From a checkpoint of a small transformer trained on Wikipedia.
Size: MLP 320 SwiGLU, 3.57M parameters.
Architecture: LayerNorm before each block, rotary positions, no biases in attention or MLP, untied embeddings, normalized queries and keys, capped logits.
Training: a variant of Adam for these matrices, 130M tokens, 8568 steps.
Each number is 500 + 50 x the weight over its row's rms, rounded and kept within 0 to 999. Layers, rows and columns count from 0. Numbers have three digits each. The size before them is the row's rms in percent of the matrix's.

# down: layer 3 MLP down (transposed), 320x128, rms 0.0921, rows 316-319, columns 0-127
# gate: layer 3 MLP gate, 320x128, rms 0.104, rows 317-319, columns 0-127
# up: layer 3 MLP up, 320x128, rms 0.0941, rows 317-319, columns 0-127
down316 096:520484463508511520585585450523558474522544464465464475611424479489573543503476455463502448462471529547421498494456522537488480587530455566380458516572547516453501395505516524540491485443474521563491505552446443516511392515451438637463521562473490509479497519575385511527538466439504402455529584471497494394513519518483461530416479577524439489496544516503509510598572470630469476504589
gate317 119:523439538517456410471581421515447579467468518487526528476591475508489476554514437455476534436557526486532474431479477520526526498572573420557511545496488576505451556524435426480528589463484481471453483508446526561488493440515573509462499505517464403444536551495511495475383560418500531530507534494492502598500519550545396630543481613450485396515530467437486494480466529456571530396633
up317 098:524484489526473572440493477454451460501469551529511568523527518519487476515516455467564484438430439468532431480556453497473546521432571414494519523500470561461417570504465458520603538419524472416481486515527518555408585468503525506491586578545482380541486536513527620550400531432456515582503627448526488515470504557457418569483495500473433447591503566446492509528484531424508472499638
down317 097:479654418533531531494549547485447516506527493482449451471438642503551505293467577519466468575501485562582510523541475480516508548480465468497525509534546473439437410497502471437554550457579540540483483428511478500493428504516604512485504552543422512473525551474488535488481398432499503547506487454547522511456528506467516480514482464435444542562574494522568541477504523441380458578439
gate318 100:502495558475477449497512503483427570531503541534514496429583468503436506520543495391522467503530529513455446519499410521546497466510549510504394478500515547487579450432410578461511528473482408495412548457462450505519627492447534566467454463577507488494465462447355440504464549553535527504513633549503511558525549476600426438436500507463508595470583505479520558510488382456541529458579
up318 103:510582397496443525462441549568502505483506504446533465483514499596453575436469481487499544543577411491476472536476484562457425432478554517503565503547554495514610428431591464525465435482527577579494532468529522467538480491515465572578491473427487544566475516361478511472569547541587441529544471466468488502465469556488462490587422486545554468462472443422482547388568514471505497558378
down318 099:528501493375461566489433564476562552510555545471503510558475537475477450554425446540491549486571558505595432551495551446472555487473533565441432555479443517554452568487558452538477475427535467447543460432558554468563506504445581509592417527458546481470551519542537552495497514475437520387499438504498523494454478511458405415480541479503518502401528556492490347461587552560532494416468
gate319 117:496547545424506419462564470447486537514431434549526488487512448509444442535526518390484575507499574467511444419488480499515533460515511367540470588557441520525515526436408508473520461480549482448455473446459597534483483535517508423541458501532432561466486405516621450528518479497544515470520564524570464514508491555569458494572519406543499402492591492500411456477503535549551512585646
up319 098:537443516550487506448456536578442444540518661474490549480537497532489536522533542562506489429500505559531502568477569501517491470501502517518491438462599462437441555520566457549577565568498475459535445505533453407483511588434531498489537500470553499444414484544414503500673466542468494498475358476376548491520492518522496435492406552581483469507560534486585442458467464440506509486487
down319 101:458453454475507382477457490514493569513454529543474539557516405508505486697392436456512504503411468509404539467557600525463489439553534438498575534536459507462369481442429572531505499530472465516513532412540504507463517487513516496454490474492562489433535514486515414480536570523474570588474509488518482548516507487518502588502537526631547482541524554523511402463471507432582539463477